From a checkpoint of a small transformer trained on Wikipedia: tied embeddings.
Each number is 500 + 40 x the weight over the matrix's rms, rounded and kept within 0 to 999. Layers, rows and columns count from 0. Numbers have three digits each.

# layer 4 MLP up, 768x128, rms 0.0839, rows 164-218, columns 0-127
500498503500497508503501499507499491499496504495498500504496497503496498504495499505493501502497506505500500505505502506498496504498492502496501494498496501498502501496502499501496505504499494503496501498493502495497500502500504497504498500497502502500500497505500501504503502496497500505500507489503497500494503503502500502496502503497500499502497501501494502498497501501502507498503
441515515468553482471491510465473451495509512476477561495484469521491507505540534498481505506435509534502414540553587465425496449539414462476520493414468491478489494491500536529479490501483503507507521517557460441556450515467517487520445542535486595537558504481532467503497507559539525526462521477491515487510498525496503471550525519518455496500484527473526467501521454471489495488519
500499498499496497501500503498506505496498495498500502492505493492512503495501498491503497494502499504504502497499495496500496501502508489501499508501494483495497493506500506506500489494495503497495497499497496507503496504496494498493503498502498496493501499515505497499504495496501495497499503503498500502498498500512499504488499495508494501497500508502503500501499497492500504505501
466546417501558486525619494512436508478508539435495488469505501507573480541446513524529508538504456554464434553524541491422507502503465445500480492581477451477435511493469376477472438573572456517471518492501516503468511528433591469514469431528462472564498529558460462437456543460516566463495526571519497446500495472498461475490558542530537586478483487484481576513534520519482630433411
500500498503498500494502502496502508501505497509501501499505498499512496497505500499504500499506496493502500496497503498501497497501504499505501508501499490505500501505501498497501499494503504497507500503507500512505503502498493503500507498502497495500502507519499502502506499506504500496499500517499508500509500499501504497504498498508501500501498503498506498506500502500499497498501
480414509457480493459422486427475442424553466508583529513568558518504498494560432506505554520423430548412567639545630515514548549647451388458651573475523481449557484522675390488440479549475524590499643432439469619471465486492548543499500595490422549499419435449424544425480531433414629354489515538495445505451549545582611427435522443548443575580509532413559453490451456524403519467415
498502498502500498498503501497501504500504500501501503501500502498506496498505500500497497502502501496501504502501500498498507504499500503505503501502499511504501500503500499496500503495501503501487502502501504505497503498497500504500505500502501497502504503482499503501503499500499500498502504503500502501501498504501504497501500498506500500502498491501503501504501498501500503500502
498496500498498496505500499498503498496500500497498500492501495496486504499498503497499500499500502500499498498489499499498496496504502493494499502501497503495496501497493500512501492503498501497495500489505496496492495499500502498495499502501498498495494498517503500497504497496496493500496496500502494498495492493507499501495500498502496500500500506498498494499501498499501499507499
496506492497506497501505506501504500502506492512506505502493498491510503498504498500497492497497504490502494493495499496497487494499504499495502506499500482497503496512498496501502491492501511490528505505503490506487487500498499506510507489499494497496501505512499498501498498509495499503497503505492503501504507501501499506487497498510502504495503502501506501505503501501500499493502
530520506461504469454496544487467504452492546499481505456524500471494499497468494523507514545464505581493487461521509506472503542534502479483452481527531512575486541513474504511517494519527510535483523504454502517503490461491511495473469495472497479492497439482481500486464457520502518570550513462523551505537444525517486560532508538543494503507533522516514517508478503502507452508454
483493518549452495545483479594504542498496462435439490537557496553493508468525499503529488505489454480493570502429542575462522489524395542513547504549511452397523431452459364545566408530491413461545498535448623495532443501555454515575478433599455491434531485520471452445413521506520570383457591546411514494432486510549533491621430524601505577477471490541410489506521475562394427553458
542501531488485460459463468505408459454433487474524531507517498535474522536564530563475509482543587491488526486426514511512465510501443555526567489394563506475523509490445539518470466525405472489533566541576449461512467439533462528519553523480414505476536483514499508465483562557489488493478522454473530576530458565465498485498525520537520419487432551530515491494465522517506492494477
572490507425586515556490506553520474444550483554468639378520571490537533447551560436470454449582445515479532484468477500450465445500497500507499590482514482467573478367469397351450445535511412590447549451477503512436512556522548515480361489600485522476403461498473496468477668431447502555554609488514497495504472517438511514617477461478493515498510549535566496607504649518611432490512
496499496503502506517504498499505493500507502484502507502478497502499496515496505508493493498495506504509485492494490486494503497512483499502499509505499503507498509490502487505503488487495505489517511487509488500488493505502504502510508502505488503508487489506509507500492508498502494495495506476501491494493508486513508490492489508518497495506496508504495502503493499501499498485500
498503528511509522529521497472473461489499510500508507473497483490490548521509495517517526514489555504507470478515552514535505468489489453461500472480493477470502491471467529582497491496486504492508468559514467503513533539510519532478524470448490532492549436515515489482483485579487522526481515443500551505537486546493548504528501545495505502455486466513495503528543482509503468526493
500501499505502503500500502503494493499495499494502496499496508499506498501492499502493508495497499494497497503504504507498486498500492502502499495495498497501500505502503499491501505492502498501491499506488498494502504504504500498504496499497489504498501495487494501497496500503502500503500503491503506500493508498487499499502499502494504499498497500499492502497500496506498503488499
526617590538541457469401480480493405514515496496519557518464546501507487551412440522460521596529591512547534451460494437482539418468471537425535554422533486525514464520361507478478424478573469528490534567478542467480524490524469454506547574540408604508499526536495548508486536510593482547472566544564520435438518459488435585508558596506517458462446481513516578490419491504449395488554
514456545508439397390416502508325436517582516583442457526495497509503551394588463524522573496491473497522526667475432539536553530541423475528574484569611459398592565403564382429580521569507436553487517412538425481508404508483500478528398439729527540424512547524489427485455559415553534418372602519656458556563530496487583468530472387477481496422503451572569533536475439644575406544447
464423442415645470463429593504427486454492535499494577536498501459476483439461551484542546554466533534449514527525531458563525480470361525430442480510526487418439517463448521549453486521495460525458532440464396593508516441422539467516558605489527593557519580481454526534483498588499526485470527520616419482480585521549541517542546459369502414566536563434437545609520477547546399434510
485540505512519450631391584523427463498508518583489540494499520513506488607521364486398491510565544475492517497489484524446511467509489527450545609508571517496535441487468456474525400500507474603486495458492510441430509514552490510477487611598457514397478564556448578474490538481573508524488528481420557470388470457501499671482466558520550392524450611520580519494470520574489405495475
503499504502499500498500500499496503500497495504499497496497507502507500503497501499499505500498496493498498502500504503506500497500501502506499498499498503501499501502501503493502498501504499498503498506497501499504501505501500502501500501503497501499503498503496499498497498503505498500497498514499503497505498501498500499506497499490504498499501501498500500499498500502500496496500
467362393474506421480474618533517479511532480481542505475547449500518523559456517525584565501504475470503504558369512444468510571485481510504490424461585523549430520476474422519569583513480502521489453530484543488483472512376408531576577357482552580448535605489452415518465517574536589541419526518580546560483450553555541491435533456517492342560504538478459533430507456472582444500523
527510401592575453633558577453530441498569567395408538453550559621509473442532518536552506550531481527548369479554493495451482494533566593512450519496516467469541492343403434403425342537455353545466523487434468534428485429399548624462466470571510458556482460515495650515437442486545493476505542443551431549504506575505494493557594567513510500506541541566530505507632559596528481501485
455463487485568475578451540504484462543555526537438447524549541494486503434610550411420489456476658467430423560479535505461524531589427517494514546505514447475503557432565545392370505498481468482464538421555522499446456537596502526476477569462508500435471515480421516451459481527482546573513546572472413458491543481425562544531542443518545555452475617483633489508472440496533418456581
506499499500498502503499501502502501499497503493505502503505501505497499503502498502502497502499501507497503500507492497497502505503503497503501506501500495500498496501501500506499500503500500506488498501497502501504500507496500501495499504500504503501503497516505501498502499498502500497504503483507500501494503498507501500496500500506499501500500493502501502501498501496496503508504
455460497513557582490486610517513465506473510491558461411393553595475464607602359365491510613398605526476415533391510518414542438635522516432526458456528496610559474417423539430352484498436563364476490499536549545508541509507552629546421521481361485513537439554396483404504504513611543452469468481500404589511487513515480573498542457558539397489511653531418537554384606465471512478490
396453492515568456529524522498433487438475467482492529476518550484448477460513531519506549398510489456508471442510576497491584551454413464463515533448454381534471507474522495491481473596539502529426493456521564509511477540448559496618502515525498566534496504471485488502430506581500524519459601550464473457455474552524586482565507505475494493457466523483487518507532530562516495470506
403379541465577392577475546620487495503501552462476614575517437511482484509524550581594454411485489499562419395521610508562579564439467473473497541476502446582469613515519509498461546505574649529415450452459565544546333502463535461590490450455564527524516508503527525447472459543526556484381501456525564479473382449506523528461538495438443478459525454487514421427589466602569576432497
500501502505502500496500502500497504506501500509499499504497503506505498500501499503502502501500498497503500504508503502504501495495496510505498496495504501503503503503507497492504507501503500500502503504503504503506506499503503501504500498502501503506501500493494502503496501504505505503498498510499502498505498503490499500509499501497503501502500499499500508501500502502501499485500
362447455502576422517513618508534466454473518557489517517481530470524460591626481479576489499525521538536435504413525445488505493526519602509566448528501485490452581452582451494458463581533528476461507486466568441445505458437563507478517487511527518404588490528463486412430550542479498480485482540498448605517525436456506464542526430520528425523485499450455470495580486577574500442477
501498504502499496504500503501498496502492499496499504490503506500514504501496497503500507498501502510504501504501498506501494501503500494502499508495500485493499506505499501506503498495500503503506499498499498500508503501504507497496500500502497505495501498513500502496501500501501500504500502497503500502502505495511501503501501500508502502499501503501503504500500501500499504508505
440473487492560515511501476491509519411526541471521527443513491544441521517494515505526463498512552493514425483454523529486532520502436518496560498473503428536530492533489523487551516541487479509471556539524514522547517525423532481585513475506482541490525480472494503480447543529507486557475546529503482519475470478507498509519519494456514488500477453567449476486508518529465525491517
499505496503504498493499504495502509503504498510505501503501493502505497496506499500505498497499500503506500498506496496499492498496498504502503499497507487502505494504504498498503500497502505498493502505504500512502501500498494501501503494498500500506502502493497493504500495504505505498501502506494503498507503501497499501495500499508500503499500499503508503500504499497499499485497
467440531558525453576483486589548488457493461542564546516451538468487522600571487414472491517477590458490498513476586522542496403493505548535515569408621470474484555507532451537425581523431458511504488466455482475454452542495396539524433488451418555456532531512454488470559607556484580547469523493376562397545483412496577444474458547538646486444455512426500387482511349531565514475536
538511509576516454478480525518633405518560505541486435403402561411491564595647478514545556519368521507500440491412557451497520442426578514539460407532485432542470587384483457456460465537532475539469525459565517540440508559529519454490528446513521454508543448508356508479472574531565616622565531493677471509596566473478547516485556590438460554373473505421561611616453411516479542450588
501502493495504491495501504494503509499502490508504502499499495491520500499507499493507491496502496487496499494498493490500502502498510496500502502505500479502494487507498504497498490482496505494502501506503494510495490495493488505506504497500501495497499504495503495499497498501499500490499499498488499497506501505502503499491494494508497503494504500504507499501498503495493494500501
460515483575565464423525559611539534512464529448568474493449466460485440487468503592566527573441514492474356467479538500484516527549497493485541505544470458534451435539574547477460501531441524511463480529525532484490412442473461498465487454526510523542498489461483552473457487543599585580530443516496517474560485564462513501519549467438452462498432508566593517530519546511540517448531
528502464571691515508461568572426317450570418578458554472391559607505477525534559436625515535477446514520460566440491451392509563573509405483446450515458480478514618439549441403396509538467443605455459433545495626435473509450517607492390519642506463428355516541368446411475465460415652502432609551585362496488611464497525557535612473468505447397530592509506635672537520646587490489455
472495528587542422598555521574469504469562551430478442512439485425491459496469511509483496435501413478460555443514517547472514570451457487581541490513608433436493515495505381510474518505496437505483567500517551637461461556501551460483471474494532530501432504532482467502485487483482606575439532601459428487434515461483574532588542475509499473486470497491555499600498411641547443509516
449547437484506509393501484502484516464484498517506528508499532541490452551508452490547492503509537496502505451513497523527529488548511528483531500419484490503447455448470493556430522494487513546490498544464506436515501499393465480502553486502549586443533511486502488448471450509519528524434494524505545444562514483571522525515454497488529497535530552452357553475537537437553458485504
483511458459513481556516556511482495488565506531493469532563563462496469596522462489483562537499527536523476494495507550469506554513456453446543502519496487561522484499535449450449473543582501491460572526487494508500486542436513556509487461525475516460461465542450495464510512468523598515481484538487396576511479478505496540494513443506527425496507429461495480432515499435511524474432
501500503497501500503502499500503500496499497495499500500502503495499500500502504498500499499500500496498500501498502498500504506502504497499503498503501509499499498501498504498498501502501498502500499502496500498498500500499496503499500502498504498500506503505502499500500502495496501497502500505501501501502500506504500502499501498500500500498502497501502495501501501499500499509502
563465579482522554476486473498481515460478602408544538510410464475500547539539476561533535539517534516484474588381464459519473502419521506491454513500529502532505522542448493433417442518479409392517513556548490537447601484442502575519436566575464462489484445513454551467468589526518502473508595516588514549508463460480434556536486485488511528484427577449548511552434466504511477461499
504503499500500496499499504499502508501496501504498502502504495503498502497502496492506497498499493505506501502504498495503504497497502500499497499499506489500501492502508505498502497504499500495510502501502503505507498503499497500501501495499501500500498499521500501502500497499502499498503499511496502495505501503502498503496500498499500500498501502501503502501502502495503499497501
520501514504492493477513504495492485510486493528496508524496474525481541511517478509493497524485489500484483496510543491523501482473492476485480468488513498494500496487497513527502517484483509481511479517516498498500498499509487521536499490480491523506524487500513510511507502552493520499492517518481503499528466525496522479525482485500512506485500492508506498518514515500494466530531
465518495511490467471541521365544461492481449622455339484537477600485417439567485534502489575473496485594543503525512554512513488526516523542572486637502461432471534461533475450428378492473440463536484511487529438443437487528466424497513540492520569446528467519464498498504488504518549603420536480643549487525429517454569486487451543541596555498449531553488594428457635525510444480425
500500501493494502490502497495506507496500499501492498496509495491512494493507498491502491502499500488501506502504500502499499506495509497503504496501493496499498491505499505497491503506497492502480496504497504502502499500492491503494502502500508489497506507513500497508507492493497495497504501511498505499498495511511500496491502496496493498502498495501503493500498498492501503509502
583476533544482546396557561450415583427429517465542394499472489496496648485511443511442509562506632566516423647499499531432563520664491500387535514475471454392535529418431503511566505523501473455444477465542403548392598544389463587518533447467452594484480569463462520531468550494426529444506456515515630448520615557448432479457381473475544524493577465508469521604432596433512526527401
425583589432562559497476563512443512488561615508546458458531474452510461526511501455432450565453451446460519529478516492560496609541376572518597474540515474433460530404558474492527471546477498299466504535539553530503499466500484470556361441665462498435544504538509487379478624400626520438457522487467454541470426533577432468537497418518689492437485431398498490462452459503518534500502
497505501497499501499502502496505499495505497498503499489507495491535501497504505499503504494503505502503498497497497502498492501504504491500502508501499479495499495500497509508499494490500500498502497502498494509502499502499492497497503501500496499497500503489504492500506498497504499500502503499496504503501505500513501503488502499510495501500497507503505494497502499499503504501494
490503487514490504470481495470505515510507507508486511502504495525524498495503481507537500506500497486502516504505482484491518517508507506508516511504517516508492484505500487472482497490504504500492505485509523510516478494485492520523487484502499485525499497483498490506505513511496521475518494513474523508497507497508489497525488510507498521501497493491512478520494494512510484534528
500505498503506500498502505501499502505507501508508500505504501501520502501501503504504502497503500504504500499500502503501500497500501504503500506502505491506502502504504499501504501495501502497518500504505501504503504500502499502508504498501498501503498505494500501501503503506504501501503500501496505501505509499489503500505502501505501500499501509503503504500502504504502500498496
483501511508499527506509424482488455476450504501524492465478483483487500520536531507541522469473538490475462505488565475493494467430459462533517416483417499483494499495536566587482501502515505443532484543534489476495517526530452479521551536457479501492557464510472470505510519558486560512473534486507569494499464493476608482498513560495528546494448427444451552539548482509573548502515
557497525582630497560455536525537513548527500569448500495462503520519528484487507560495527441488500489552490522476497456514497494515459453460528501557505490412489524462543485468462413494417451482513464549525530534488495523473502507508510502535474490509467492501483412489502474445478546453463488515453439550439526522487484508571588460487533525548448498532524468514450487481551534517561
494502502499493505501500498498503499494503503494499501492503494494496497494501503501502499497506507507505503498498499507499501504503500493497503504502494505497499501498497502505495496496497498499488498494495499503498499498496499495494503501499503494495498501510502495504508501491497498498500506500500502502500502502516501500493505499512493497500493502501499495501497497497506507506502
# layer 4 MLP down (transposed), 768x128, rms 0.0539, rows 164-217, columns 0-127
499501500499504496498502499503498496499500500497501500497499502501500498497503503498502501501499499500498500501502499502501501500499502501500501503501502497499503499502502500497500498504499502499496499498502502502499501500502502499500501497502498503500499501502499496502501503498499501498500502500500502499503499502501501497503496500503501499498497500500501495499500498499502502499498
524492485546452465511478474495524478501516483511479445558444526556499486512502483520487510511522482521478553513475433585472416545488524509529459506526408538545532503533478511423524532529532473511552475499416452475462548510548523557559472526528516399482466494497525480473475490546539491514568481554510462500488497532458439516527503491478471446498540521514462510522447479508482494487518
502501502499498503502496500498495499498501501499499501506498502498495500505497498502504498498501499501500497499501502498504498500494501498498500497501502501499497501501496498500501501496502499505500498499498496498498498503497499499497496501500497499500501499503500500506499497497501504497495500495502495500502500500501497499499500500499501501501506498499498497497500503500502500500501
487522511486510519495558471491508489527518490493457514466503452491565498497466484508498525501512484518553561494516475461436340473554467502515506520511493573554437462561514479449461442431582425525649545484463536552533497502484525538428540449502530511513499517519466515489492507410516466482465477451537504426497515472476432493484514499487493551503545505452504530499522564434492553536450
503497498502497504500496500499502501502500501500501501500499498501499500503496498501499499500498501500502501500499500499499499498502496498498497498500499503500501503500501501499502501498498498500502500501498497497498499501500501499499499502498499498501498499498502502500502498503502500503499500501499498504497500494501499502496501498499498501502502500498502501500500502497497498500502
560518553572455394471418462578510599538440471344425573564542397550526510414467458596545543375669599463553432690431450458437469595586602577464560536538437532447428563702413573484492576549522449570523432534620510464525421441506433439512343458530348539405599474475537467526496490449383458483469449500329635493577622512552454505542503413445466451502474525580423371544495578348530602496585
502500500501496499500500505500501501501500502500501502501499501499499502500501500499499498501501501500500504499499502500501503496500501499496500497500501499500502501499500502499501500497498502499499500500499498501500496499499499501501499502500499502502496500498500502502501500500500501500495496500501501501502496498502500501500503499497498502499498499500503498501501501497499497501500
497502502499496501502500494498499499498502499502497500500502501500498499499502500501502501499501503500499496496502498498500500503499499500502503503501498503499494498499497499507498501499503495506498500500497498499499499502498500505498499500504499499498501500501499499503500498498503503499503504496503498501501500501500502500496498504501501502501504499499499501499498502499503498499500
502498503504500501500499502503500500501498501496503499504502495496497500505504497498500499500499499500501505497506507503503500505500502499501503499496499501501498504501504505507502502502502496503495499502502500494495502501499502496500496502498500503504500497507506500501498498495504499501497504498502499503502498504500502500499500500497495500505503501500498498496505501504499499499500
523490469483488496460553439472496458461518468528548538507476534527461511516503483484492552507527521471493503527513493494451586528524509499538517505460507477504472469480557502494454541490478529513472525520497445492484482492451543544543508486540507545513487566447487451604497525561464504495509485564446468560490518535506496508494439434473481478496487525558426547525440486473499486503437
525478449550512569429513433429417518387515528450503537428472554514454512461452465523495540504526539485478457557460421488517465458442496500479323477524538502496569551550423526583509604518460614505529449505520476516473552537455574497500526468471488502534524470523393567570516597535434423510421513542570512479591453457492523478509590447523514461503451465497574464539530540543611538491464
479567529522468522534521571376514484535515445481451432592505518469503536506478444448494498546473532518466498530529477463494560507508515469531515501489499567454455467467432469538467386535567484522450438459472542547463568620559465461467464511441516535567517523526507502548515484460463513497537477574540484403487503440506547490490450547521453562498533547453529461500482458478469427486580
450489523396563465558476598580462498529510639509481581488427502464541585424555581515438484473555440481424547397422479469464431508531388539360423591495511508566597555449463518475468559602475426576511477381488502507458398497526513485397545474496579501544468546463495626565451559469504515539564488487478487429544520420470443494510448536450463486604582582478441431545440522559468453548578
495505507503494496503495495500500496494500504495501497501492506498498505499502505501504504504494497503500500502502500499506505502504498497496494496498500499492500500491498511506509502502497493500499489504507497496497507501501498499493499496497499502496502499503506500502495500499507494501505501500498503501509488503494506493497494493501491500507501498500507490498501497495500497493492
513482518492505525468448530552507565540499482520522524507494469522543460499516493430530500487518470460512534503453439484506452529508483578481533533544551514496463483532498468413519534536469459501535509447540548503461486496527481462522499496542465523509473530516518501491483523415507473449547489562506469516457499495504459492463495475519454495559558521488471469483440513444488528514506
500499499502506497496500501502501499500499500499503499497500498499500499498497505497499498501499496499500501499497501500500504498500500504500500502501502496499499499503507497495499500505495502494493496498499507499499499496502499499498501497503498504501497500499500502499500500502500497500503499499495503497500500504496499498501497499501499497501497505503498500503504498497501497500499
521480448556470428495578534622562431603550594513558436461497398563494461506503553400442441490467392488470473608515531444455390545598562442452468491630488486499500496478609418466434487501545494439557547397464498420502480412564535483450396507542522468507532543459448503516556531536536620534526520476333509501421482428550550456496494441521523555552474618488377451477617483475540552553502
370451556626463363461407431458471518379527574514557494524544402395534534489449333458494499415522549434566417492447544437539558671409627378586488398458506544423439515463501620763593689460497479615513391485504454588538538504424429451635448496504599386536598453509505578593554510540498482529562481577514514363577555393512424537581429352579370424422467518451584398544569502535702439364419
395504502415527523434511466516470422478425479553477472621428484416527429529425584483508484436552567502511491582466470531459502499523508534514493475601377454475460483498435620471556524537485444542545567481516475524576510536483535437509587422413458459542541517458613433536507583463483552477482522531469537465494521515459518505548572519545507516469464450543506518481599476505550499451535
488513500530492462506532473503550469554479582536484440398420515492554459550449559529547498450524411487553526421428466435458416493526440506463513546507475490480549570604486548451478488607539500554551560540518483505448488473485566537442483555462499417460442490502482479497505450402450554559553510471472539595487532436500446546509513595491547549486427504489458489486523467549461550442498
499497499501504502502499499499506502501498499500501500503501496499499501501498500501499500499498499498502505501494498500497499499500500499502499502501494498502499502500501500498500502502501499498500501503500501498500502500500498500498499500498500499501500499498500505500498498504498503503502501500500501503498501502500499499498499498501497499502501501502496502505505499500497499501504
565566464420516493505498554537566552468548466447450522528441489410500538531514543496525580460456467500415540445386534477567468508523448548505444483498482530476430530471459570489498526435480608475433530572461506454545474488492399449472556577543506535502557520508530481458398567444560530560530477554551426557429444468497370478474483533500512457496568607502472622434517492507504444550471
470587498374483469616461589631483515480548540454493544513506437538493543421432477550514482469558384494511548496560548529385496561566425557418393626562404500614549570430468382504537526503439422583517617484427515515427462558458552534426428419553526487524490593438479499565456550376529521466594529484417517470516462519496472502516558411556415504449598504475465447498474579574477440473517
477555453351525498523487440496592527468575536448550447472507498570452514561497431496484484467425540463563520493482530553564462427514459521514478537460561525492506503487537557434472444474452413542466479525469509452465498517602519489545560559570438580476504431539527508500542519554440537464517559500538451575538463467502437505504437415485514485447535522505388548499474489509438545542521
500503501499500497501501502501496499498500503497500500503502504499501498500500503499502502499506501501499499504499499501502497499499501498495499498499504501499499498501498504501501502498500500502500498498499500501503502500504502497498498501498497502500503501502502498501502500495501504499498499500502498498502500501499499499500499498502502501499498501496504496498499499498502502501497
513512478655421501435554443453521562469461510511490533570579473533505454545459504542450567369541548502526499539557534484589578488372527400595522407453376468426481561485565536496475525360609586377545535458441551478557600446464474404632651515521521454468467417497638467526614477611484495630461398489529465372534446524482417471530512509560525430488488455424452418367549493570575482509535
488432526467578547514490534477495493526446520473449492471500504535447501469529513499522456473504511486512500492464551546493382477454475502518474466470491551472508505530490518565517457480463460461537512480536466518587470512475445490469504462522503496549533524481524481473535490528562501469497548435495500506493403548495534503477524490482481550476510508509519502527537512540492500528548
573370451585579596600504543447440446393546493506405482522449565608573547499613428475575603446443483569543417436431442364509546549473543520467325428503500496508536599438472500495486629541429554436545424563396399374453620590437554447417519520467555456561570524523413584391416605503528371543532479462656553463561458515435552487551536460511530460492571481443473472567479510496586495503525
503497498501504503499501501498505500504500497500500501497500496499501499500498497501499500500495498502502502501497502499498500498504501500501497501498498497501502500498499499496500498503499500493503499505502503497500500499499500502500499499498500499501500500497500501498496499503497496502502497500498501502498502499499499501501500497498499497500498500504499503505503498497497496500501
514530458507537525456513485557465500538512549473473557522495539530575495514473528538479568442466406547491542415493527434452336449453475546540429526540481527491481498510486523464472510456562508527603471561529514599483464488572513498421443531511475506490529553512491507467532470509532485548415431500465476491562478502490377473510507423487408525527503486533526531482466525462501506444509
502502500499502500500502497500499499499502501502499501498504501498498500497498504502499500498501499501499494499501499500502501497499499502498499498500500500504495496499501498500495500503498496497499493500501504501501499500500502501499498499503499499499499502499505499499499496503502500498505501496501500499502500504497498498499497503500502501501503504500498499499498501499505499500498
512487490491520463482513479495485530462519486432439519515482500527472517475508495523486476548492500479482501479532514500509451524431507492559464510511541552539473525525484497492525510495513491449520501536502502531517503491484505450503514447488503531515466506482480485500486542526496510527503498455495505491500516500535516541501486521454519458509569489547495459511477502494499481532499
504496502503501504498498504498499501503499500500502500499496498498498499504499496502503497500498498504502502501500504502499499499501501499498500496497502500500504502499499502499503501501500500499502501502502501495497499500497501498499498503494500499502501499500500504501496501501499495503497497501497499503497504499501497502500505498496497497503499500502502500500503497497494499501501
483475530505545490535479472467489516531556451592516445494532505508573447482527438513590512456579457465475448481451462506513329494509524577485540540515530481502497474603544578425485470567426499476549564509480519417514516473463531444538451539579454497542464514477491627556547406389488533567523520479374437527498440423483484518518509593527515444475502492534465519462565424536508500599482
423486592690576525521378534465500585424450420437457486422536425483543567423383463573664510511658498413554365560459536460485626491467589497473462440490444488463491512551415510574498553459515405432467482460481529576608648501548565477560554381516547558580591521480471471508482525485454449527518512412526556404565652416475502502468447643583418448400400411432565459572575556396405542458524
501497502500495504506496502500498498501497500500502500507497500498499501509499495503501500497504499500500501501502501497500497503498503496498502496499500503500505508498499503503503501499502500507506505500498496498499503501496502496503499502495501500501504497502505504500499502498501502502496501499503497500498502498502498503498503501497500502502504497497497501497501501507495504501500
501478489537458487546508534532367480527462535568524469482452476462501497517477483513514464476523530519523456459473466539584476475519483446496495533444510567515529520485495518518500544517495573553405510512485479531507486496529504473518567546453528511498516510515537495489492494533483446493560379503463496475460526484431513512520546569462514546506466510487515491503508502525436536479498
391453536382550430570569639599525487674538469527536506519526497555483488530484396458587494449518524499504544539402405519414473455635455482524535487548512509463563572397489557542529543487483649451625576499498449419505517509580504441534576439568534650491531511405500395543450491343573476526539477484407548437476487494494462492492535481495475381474458467639321409566480562432466389495518
514544607410551488552480460396508573415368436540524440493520486473493518523485544509460483487513493447535514601416522469546434566468499496436579495482470539489482597526484532413528551480516480497527578519511430554472546469551507467554555497477515560528511498504566511437477461520483480494510476492483417524466531510513542514548577510562558477473475427495481513555509512410518426452512
440518562411485421483418518555514453547459487507541569487448541482499526536481517512515493500495567469546512477470466488514488461528478532447485505500517523484569478485472531476554486473470502577516464496512443490526512395486522494479550468484545504453453546459510498465499517477472466589538571487521539569549465554529460525493477591467487549449582530471435476489488526490480481503481
473518504486494509520475502479432509520504497505515529510528499465602455511434528506491484505516505495500540473487487479508409554521548508462535517502493511508500551549488482448507518467519528489599505488443446501448471487497532496466492488492465475503464517494530483549488524476518485496517500474486493501489523500485509505500499528518517501544526480525445469470488522541483493501451
497500498502498498501501501501500502496499501500501498501501499498499500500501500500498501501504503496499502500500497499498502502497499502502501501500500502501499500501501500501498502497499504502498503498496500502500498499501498498504501503502503501501500500499498501501503500501499502500496499502504500499498498498502500500499502499502499501498501500499499499497499500503500501500502
532631412519429477527577518468526416505551496441468544528562432492531470506502520465477409487522492508551474533530462586537583455546506455466488472481499509506567521439478474537552530504502493557403539495464442537496523502515531657543535482476515557413507502517453461524490457428472485524450446446497518533496457483502580491484543477522508479386570504575443512433529507450482507459467
503498499500499505500500501498499501501501497502497501503498500498499500506498497503500499498502499502503500498501505499504500500501503501500499499502500501499502503500494499504502498501503500504505503504501495497498501501495500500500499506497499497499502501502500501506497501498496498502497498499499496503499506501500499502497501501498502500502503497502495505498503502502494499503499
497477490488492495517508500512509498511495498478502494494504485503508483503502498486495499503502511500518489506489505501498476515511506497512511511507490508513494525516482498502486468516484485511502521504473495486495510497483532492499504501506498504510502495511512481503501505487501487511504493508494478494481513490517492521473500518494525505501504504494494506492514499494488536508505
556611525547404469575453534544471416462474486539486508475536469501491609475380470507527539551565507503482544551422508508506449526521475458512442467496484493506466533478434429575416453479529514529540491524496474513603502403563503603515495469442444494506529477488574472506492508488490473503461506496557553469550508533502476499492417469548464530541451545487520462440455493498458564539537
503497501499497500499496505502496501498499501501503503503500501501498499502499495503498501502504506497500503502500498500500494499498502502498502500503505505502506502500497496494500502494502506503505506498497494507497496499500498500505502502499501498501499502499496500505505500498496506503490499501507499504501499495505498499503502498501503502498502498496499497496496502507502504502500
536573490404500480446515456500483560490420530428484461515562632446478424474452399532580574444513527561553615521634475514467505440539518508530500504477417554533518486423657494366363457483644457428373454499558547475516465490562508563435477588578493473448424545546586570435528515592547559492475401473452482592462572561503487512514420611429403554587520366449495546444480481441342498499594
530566512422583491527595556500575522576442369486462545494518587593497392496588572484473456577412647506405401421573539629584606501482449454483546603352564455489426445416505519491488546517473530456476451436520458517553496567382356529482512566447540497493458594511522509557423397516572497563509431396509488647536517565432582372581574438511399350535588507625494468495457469405563459462371
500499502502500500499495501499493499497499503500503501500495504500495500501497499502505499505500498501499497499503497500502498502496499500499502498503507505500502501500501495495503506499498502502500499496501501502498498502499501499502501501500503500503501498501500503501502500502502498502497503501501499498502500498499496501502501500501498499503504501498499496497497501503502504499501
500494496493497510516497495508497499494497495496496489483494500490510496500484513498477510492516514496497488488496523531494491490513490498485485495493492505500508507498510522521505500496504499507516502511498484490507510493515501492494517503507487514485489517497512518491494489510493483507508493505519492490483495491508520518499505504489511484498498509510492506487490496511481508495490
501495501502501502498496500497497500502499497500501498499500499500500499501495498501500498503496495501503501500503500499500500498500501500500500499500501502497502499500501497498502499501496499498502501501501499499501498500499500499498501501499500501500500498499500501499499501502500496501502499500497501499496503496498499502499502501496500499502500498501498504500502498500499499500498
520551536528471503525455605525528515591500518528471482523541497515508500448463535437471498518485443443526551561469447535489525528548540592453461537576576466547518451497473386379503453540455518521441499436444534585419492455534503552502397546588492424471499511473477490503553446377524516492503508458499465496501508476559384482515517439490510519502628561531548461417509527463456542542517
495467508490525519502503526464436521505464495472513514522522528518502472483561551487517487455497419473534550467525420531515440488482508511505438482568438493502508586495541571483571530495494576514507444448489486442434540494482455501501481533434552465512518557524540484452474461515482506534564514462486481571539484504504533507468488465501480539514543482476515412522539467516472477490548